Part of a small language model's weights.
Size: width 256, MLP 704 SwiGLU.
Architecture: RMSNorm before each block, rotary positions, no biases in attention or MLP, untied embeddings, normalized queries and keys.
Each number is 500 + 25 x the weight over its row's rms, rounded and kept within 0 to 999. Layers, rows and columns count from 0. Numbers have three digits each. The size before them is the row's rms in percent of the matrix's.

# layer 4 MLP gate, 704x256, rms 0.229, rows 155-171, columns 0-127
101:505526472519468492474476506482493511496475497550506530493529529478507500518489515526504466493480530483545494518489484433544542485501471491487542498511474542538518470516484477487493533474514496484509515465481483467498515509494521479529532514456508484471559476507519494505480516570476475534463529534467522529490472483473523485477534480515514499541517512504499504522471502540470458508496
098:515496553519496547491480496510459519513459491501460446508475493518511492509480435495534493499479507510495483542500511449493500484506483520455475487499507498525492493509483516486485471480488494460518501548462497504516516504502488503461459516539501475522540505459476494526493484469480502490546493479491469505494510549534470495468504502546524511461518522457535500478472564467522537530492
098:530543483489453476520489491463534527552475518484456481512460521484544503466483478530529516519511513466542488555516472501489540480534514492533501472502549517483489515451536521494482489497474523453519484496489535511511508508529483511472491484509524505510535480502524494474538496507459472467498548496506501474521488505473504542521502517505513469505511475507476417466508528443503520531510
090:535527485530511482474568498526505483513520489479493502488502505519509494483507526509483481473482482497511519489518543466522492487464481484477527530516453491440496525522507498514490494505462497518486501556493549474478511495531548505484488495476524482494514509470555496462484509453524494474490516479511505518511511482468481510489476517482514490497530501506501502493476483534467506468530
104:512499530510558515494492498527495484483526489509494497505501550512515485490523517470452455447521505498467536513535492512522459436502504501532504497524464549522484515504470505484509481517525478504532497483504531521504493542445445514521477461535493514536526528489527488484538483483479519470534521511493528527476520517503516541488458522525500536565506487462527510473494529524469507501535
095:540543502465448492495511497481513496485538506570479485462524494445493555481476487481510499521468494512499488493506534521553540531549504469495517507570493488491469515517480524468526507508532467458538508553477450487521486507501550512505524498508472522496492482483477487496511472495479492450536504512485466510481475517501490484501514480505506532519465521500511510448524446479509528484468
097:481502494523498472517539519497476506536466488482496466524472480517508513488491535468511532524493502495524556506502492528508530510469516463494495502493541516503479562512484506514492521570504489530503504516521476515453513540548453479522534481466463514501478455466505491475489502540446488501529463502515534534536504497451495483500524490484539492500500450488490475514480551508504505553522
103:498490565566522492511453515501490542526523510504508537546466503474505511470494485483473539500475437508504534493519490487530495558495484534492525496524484464465487535508489525514469478547467477513475516455501507512496465517531514504515509475537510485480494512479515512498519538493531486495497500492471483509516486533443519532507480524529510501519501475402447484479512479491533509498497
102:495538512535523498509470493531482464460485481502517544492472492536499508552459522507507470518505470478508507509445475452511506474463488472546499507493522461437526509529491530496502527486501502492478491441478487514490510507534538474503531510511478520542469532489494531508495494503526539520471511482487480514510509485484490489531538504483555474499513499492533523547499512572482504452489
098:486499462539506491502510501506524515505519537447483544484534496493525476493482540510529479491523531515490474476505501474556532499513479524515479485480498542511506510518523501492555478485442483474529498505472548500516506503517514512495487481515471483441490500524473503479520461517539523537465524482494473505506492473468538465532525526502496523500475509495494477531445521465490499498521
092:466528492530508541471562521512501484486492521465514492504497501508517495443507465505549466506491492475485488472500527469469445454454526532518550510500463500499502485508493491493490512521493503495547452484496495506507468465495544516480494484496512498501485473457517509496502501504454497501491515481485493487514482520462497549512473470521518511492482453518514530475498497493559530550478
100:501521466492502512502463472481501552518499491495490500476502572491511484469536489501483502531523512480485518506520497537510467533545481485513548549515481498543480509485478491453505496484517506534535471471482480513463484458518515482471479531482508479505501462519557529479517532517482506531585498524519461532461518513446480503472534482508533470464536501515496529488495518465487492539476
094:463512499515521507502518456576498493473511500488488530542452485485484511471512494505509483486480503465503520479510545455514514492472472475497489478539480482488506511540501511491528494520524506458485494499469451502514487494519492483474496451519475474466485510533523471519503454491513483525552517499514553467529494501489489491506502530470512501483525489476513493457502523496509516476504
098:540475527506508500503467525492526484476482501516514518524471482458523477516475481463469496520504533529531503527519457480474504514489495505482518497541483524530510541524515468504480477522500464495496489515498561517535525492508470502523494524531538503527467537517513491524554525516537544525504499489554491513504507491508442482491485469539466482492504484476536511506533499475506461508529
094:558500502475509535497500491477520481534528451499502461457456532514517500542514497496486517498505469496505513511507499485497502428515477520471501509531520511494539482474511479511531486498491498458472507461466508485540488492500507484498475473498513484479513545501544484507502494433501544474480525483521512466498540487491492502540452457545483493501500539517459503514501503513453456537480
094:529482499420488449487521501502545502505472468512478485541539491477530506514510514490459502522511500463547465477477479502478494518499473457518484449482487479485484513468534505482472532492544484489513477519542549528485491508526513503475570517515473493484506508540518524506526489477537520534502523486528466480468515453471479448509495506480501522517521493485484493480489507526506538497473
095:463515492498491508498500471501511495460489490499514498513496517486490519539490507489513502528484518563586503534511510506472484498487536513486515530511480512460508492511479531466485492537468494446453475457500480504485465497514481483514534539515466496505508504512479439482508472542537514485475489448484524454466494484511492498509514484516500490441485471457464497485503520494482488512521
# layer 4 MLP up, 704x256, rms 0.243, rows 155-171, columns 0-127
099:463522484456474508479453520532492495497495469509479524514549522509522509498530481511545506509477519416485511506520490532510525522510525499496469485506475494515528540486479530493519484477503433501480460502492508536474459496476488502525507501518519518503507486494518511493514511476507454440515501496518511509549524523512447539494517470528488508475481486541439505510503530474499460490517
098:468532483495523523485529537500495514480471514471481510451521483510529514475567497496496493518471533517524484490493528507509511522500548473480578514521520497511523475474518528512472506518521455476557503463504524512510495491450511482520518506488507491480495516528476485466523483504524518513542495494486534497438473426507523486535541506450503517525482503496493529504537513513462531486483
095:457473509478523538507512478474476502488482472495488508461463515499486485435506511466475482496495464520514494562536507460473458490503502469493485479527523511534508473512515483543433509538462523464528492510495542503461460506502500471443485521500501475477527514506505456541470469511483511512458507507477485486493503486475517486493481483418482477513522526491484515512474470522467476483492
086:477535497483507537524470509459503516496439505522501514507516516488498528512487490508477533517493482456497492501479542511470519514501447537499502493472467509479476488487528490487505498521502508469515579493508453560475517459472477451505528476469461521449470501501516512502485506509488494510474494529498509511512497496488504513518468479489451500491502475467509482499486499492540522486498
110:500476475495516516498518490507507517464486498506575525534530490506520497512515500491509480502492504503547517485505560502529510501474512540466539522477530488483513503510508517499489502497505488472460491470456547506467491492478470503506513549469497494514563441522484482519471470500520440509465489493510485515553519534493498495549529555463504515483487486485514543513435480488452511487521
098:476475491547520526528484514480483508509489485521517475473485467498522516505507473534453459499493462421499515481526523458461485480477521490441470509449494493490473517510452518464546521470456461556501482504487479530534493500541502526471505478458488520496487500515535495544465486491471502484479506504458457517462515509445529506507530463459469510497516514517541506497504509489486456486492
099:455533476509521525479503520491529504485516544527517498507466501455461488543479464442494452457475574513479465516489547501538494473525503486482524514509489461515554482504528486508538504491516481443507498484470532491506508524497494511499504525517494517483537536502508513526486501453473560502502456506536483506473530465515524504532494526503450506528474488456509516494537480425470490515536
099:491513506500450512477529493508486487505480495461483509513516483520520504475505500483554507490519486513502529474540503522518509480464495498478481490472477505473508470478536477506507542500478477531505471531515491520548514486505512526506537479526517480508489483487504493532498490500488500519533486543494492516511513530476459514473455516516509540562472497467517498453561514505563558505516
106:539510521506526503488525526479520447480508496540501475466525502504453461505500490477554489532529590545495446494533493530504492497552461521468507470512483508529485535486568471471516463487485553487510501502513493506529471481516474502493486484478504475532494486501513513512498468518448493529540480459503532492482526546492528533456486495508474477506489508495520469500508521495527527525486
099:472539504482521511480477538513519534526505489538483463492505497491490500456468495478485496558554493489489531470469526521493476498493511493473486542521531490494522496480474505492482531544547501488485498492458477535491474479489497492461547501494501524544488519503512485535502464443497500437532477488559534487474515501520482490501483521536488519497499503467493531459563515511526502477484
095:473508452479508495499488541519486505519515512489513499500485497511476527504453484532489488486504505489503503515501545519474498447539518506505506479507509552502484529517523550494483493498511517502549514501533505446479541502498478563474506475461472454492494504495527554503499497490517507460490500472511491506505479491493475451487497480504481484529491521503509483499513486512458498488496
093:497554509522485467516543496460529514472469475478500515477482522531493510481492503494515480484491507519512530513504480562489562486500529505529474495508504507465503482544505485476506529522489473544499500472517496542477489467492485479455528453476490534506516531497476522525503497489459445531455523508487496531481514528536544502490553498481524432511467516479495494536508460491521549510506
095:502520475501515503461463465503505490510479505486530521487489464496478528466503493543532542465565491478523503510497527518496488529486528504449454491513478491486498500510487480515513523506522477512477491540472517529450477499531486502527510469531459515517557530483462551500503499557508523499516525522545534508520531481504496552485551490486567505496531514503485510488458507445469470521506
104:554486493526483482488457493501523489490472506520502459516484528541463504454519480489523503488548531499527478543507430505517497518492471495494528464489491498520499481488497476496515506537487525516504475500472501557491540507517496517498511489502498488540453527469485494514487503515528510517509504495463489533456503522491474497478542443499550544525494513475484542497543569501488477467519
102:509468525535488515478510539527518499502485492497494480505531482472529451520513474498502510458486472513506517539484500440478480473523533509513492540520483524471534468486445478496477500505503492488495524484509490532456499532498504492456477499523515521527519550490465493487469497526461509483493508534493563537508466547508500477527521478506523510484518522465515468527557550495475490533504
091:488512499439527481497495531537507513449450496507499511510483460544510500498501469526507489491494551481460487491512507470517482494495539514531465459463531487483456509481549487482504526551524507536510495509497469478483521478522475548471527515515488507499516495515503483526522476462523507497458534519563489539485532507495472471520500524521494473478551465472486471484481497466497517496529
095:491559480495524557501515538491492470489451549493502513526530485558456526481461509458516476529483483539523506507516483483486482519517507510514526526506465504467526503523489488493491486484479522446469508435460481509484498536534528472505560504548509488486500493495472500496507491535502531502477525459509510500468541466526515491496563506524482527447483544453496492505450513494485471525511
# layer 4 MLP down (transposed), 704x256, rms 0.229, rows 155-171, columns 0-127
106:531487550523518520515519524491468523501498520475500493452562465501492471507480498506462520501456515495481494505467504470472524511517569497504525527460510521482457537478501507463493494526495533517461500482500509515465520480501531488474507499474520470537496487548504496483504519507498472545468490522512488477529496486523517515509451552523534479508511483527492516512528546485488475474521
096:495499486465505516497486490510497477508487542494508553509507515515511511523540533505442481527508522509542536505476492507517452531553509481475478516499511528485513478507494529483507502513489533481451510488554562531471481476464515516485528513512476473502468550511480518486558477459533507488490484490486509504514513499503514516513547500484521452532575497491496513546471451471520509460501
098:475515536492538466462504458506484466442496480496512523518489491516521528453486493480520462465470478465479507527495516555504513489529497467490490454491466503497498510519481456483496453511455488494499491478530510514452505537486545442525554519527524491489518492493483537534493500477497508519468533503499482479521493513535482449511507503505485474478492471499533554518501502531507483492480
103:481530507497501493511538502468489503524490507476473500477521467497495512526533525520500537523506436504464515483520475504556489468472494448488494497481505510533506532569536519521484509515508517546582505533496500508515482518526496504471492478467524458512477483508538519433533543480505482466503535493518473513509513483510464464488434485518524465460510506495473472497493451475517478521466
107:487496489512470510494436471532483478470498513467526453462472546505473485479530547460487475524526490509491507497512516488499514487465510534449523501493462475467503492523505499472457461462481504467474500478529489465472503470539541500505510521483518536505507514544512449503508514486558481458517523523454507457472487497492490483491525546475509531499531502526457510514532499514533509466460
101:477525528505457482520535478465500512491502506515523544516495509505451515501545475515461479534496494510495500528563539494480468510476489478491483489487533479516520520527542490463483537493517480526526483509494529510505519517512478471498515507503479469487537512496482468498482518448508492504530536503490462487529462498496473505499480521458500470470514493506476521522525491477510462467473
108:592508499483417484514523515512502547490471513498503485480491499489484478530474534484481495470496558517469484527485499531510490498463452498499522466493541509538552475549512472517489506442521524499504467472503498468475528491548502513489489503532486486487464542488476497525534473487450487505521471463489551484496476528503496502484502531449489470511554461501524517509482503455489506472477
093:521494507506493516482450521504475474496465518507506533521473498519483507483525512469529501470524556495527542509502558487494475506499467483476536477514483472553456538480501524486495472522519483532549523486476516456560512484517485510523491502487453454497493484472520497501559512511531513477513536499481517478487484470508471513489526462510502488523516489472521504520494460527442465464515
087:469503510522497519521474492518515475494460500486498513515494520540525503524512527530408504483517474465511535505482465473470507537492529518497497534470511491465513494543498495549524519517533448477480493445505453490493490507507568475484516488475491525511506524499489511493469557464545521523450557525509455472506479452493501468551529518501545476488510487530523534485541513537487493478520
104:538425492515456517462482484453549477493481505541511499493496447512479532451483479510513509503505485499517521491496456505463455508491469490539499478491538465519486481483505500514520522508498507484479515428524496500490521486513537502490505479502489504538451522503454540516491484541507509477528481464542473539484540515514455578546458484542528518473505519511487522542527486463518498455476
096:488485503451497517457491486503553504474452517515513468524557502492484492488494499470534518527455510486487547531494516478516496478501492502517522470455496522529475484533537486495532510465496447550506454463441496510503522467525448474525469530489468491501516526516501454492485466491511485465504443510496534497521482514505466498516497496513498531527516532507537498487497524458509482517546
100:514544488534524481531575470540499515492503522445476497507507464510501503482513491516470507513509565510552531492447504469482498489492474567513518452496512499526513489499499510499541522527505530462555506527474477509530505532473462500468481474508529497508566486513485492468510471494464453469475450465522519501507457480515520478488514537524522513512450486501521463496526495468507504450550
098:482497496487482539499498448493527516504471457501559527509519486486475458524518483518486494477503498481511505482508503477495511438494507557476493525493518478444461496513504515506470497482495475490473521523457485444475507500501513520496460492516452504478507518527501527494488479524484463507554555513521496479486498454515504481488446456488579500494512500507507558466501503521497530502533
095:506521541539525475476509501567496537486500460553492492527512481480494510496510470487500470488458459478483531485465543528465467484521489509537485530520510492477512528480505534474494507527516502450492530511473478525503519542516540529522535496478463465454522491502493505501550478560466480497537536527519494493496476484496467540499525527528548509499503508485513509513521512522462498489490
107:537479517508513491467497531499557484525502453506495455465503506494523464494463500526468524513460521522531484520472495497498507532479520517487499505562517481491504476510457470518535459513499494466477478453514509526506487495491499453462501485479479516500522516511486467531460481521498517476500535569502557514497519524519499491507483551541528496518470522519490471513518521494476525483485
104:515537495497529559516500512556511516532489540529502508508499502534530490504499493487547511525519506461509495473485502481559479533497531526470519497463472512502500494474542476509492475490454473421461505489468502558494482496512544503490486505514451509518504487508486517483505527450519488472521498519481440483486516489491503509504512548513479466486507465488547505490516508500475497505510
090:500534501490518517516480472522487521480489505484507465491489513464548492501510511521497490457511497479513461506478434550532488514508481521529469546488536496489450517519506507531471532507479525471499486518483527495505500522450522482536485536436494528498483427485488510486487522501475508488475496453480531476529517515499503494451491489551535440532528479496485502527476492495476536502480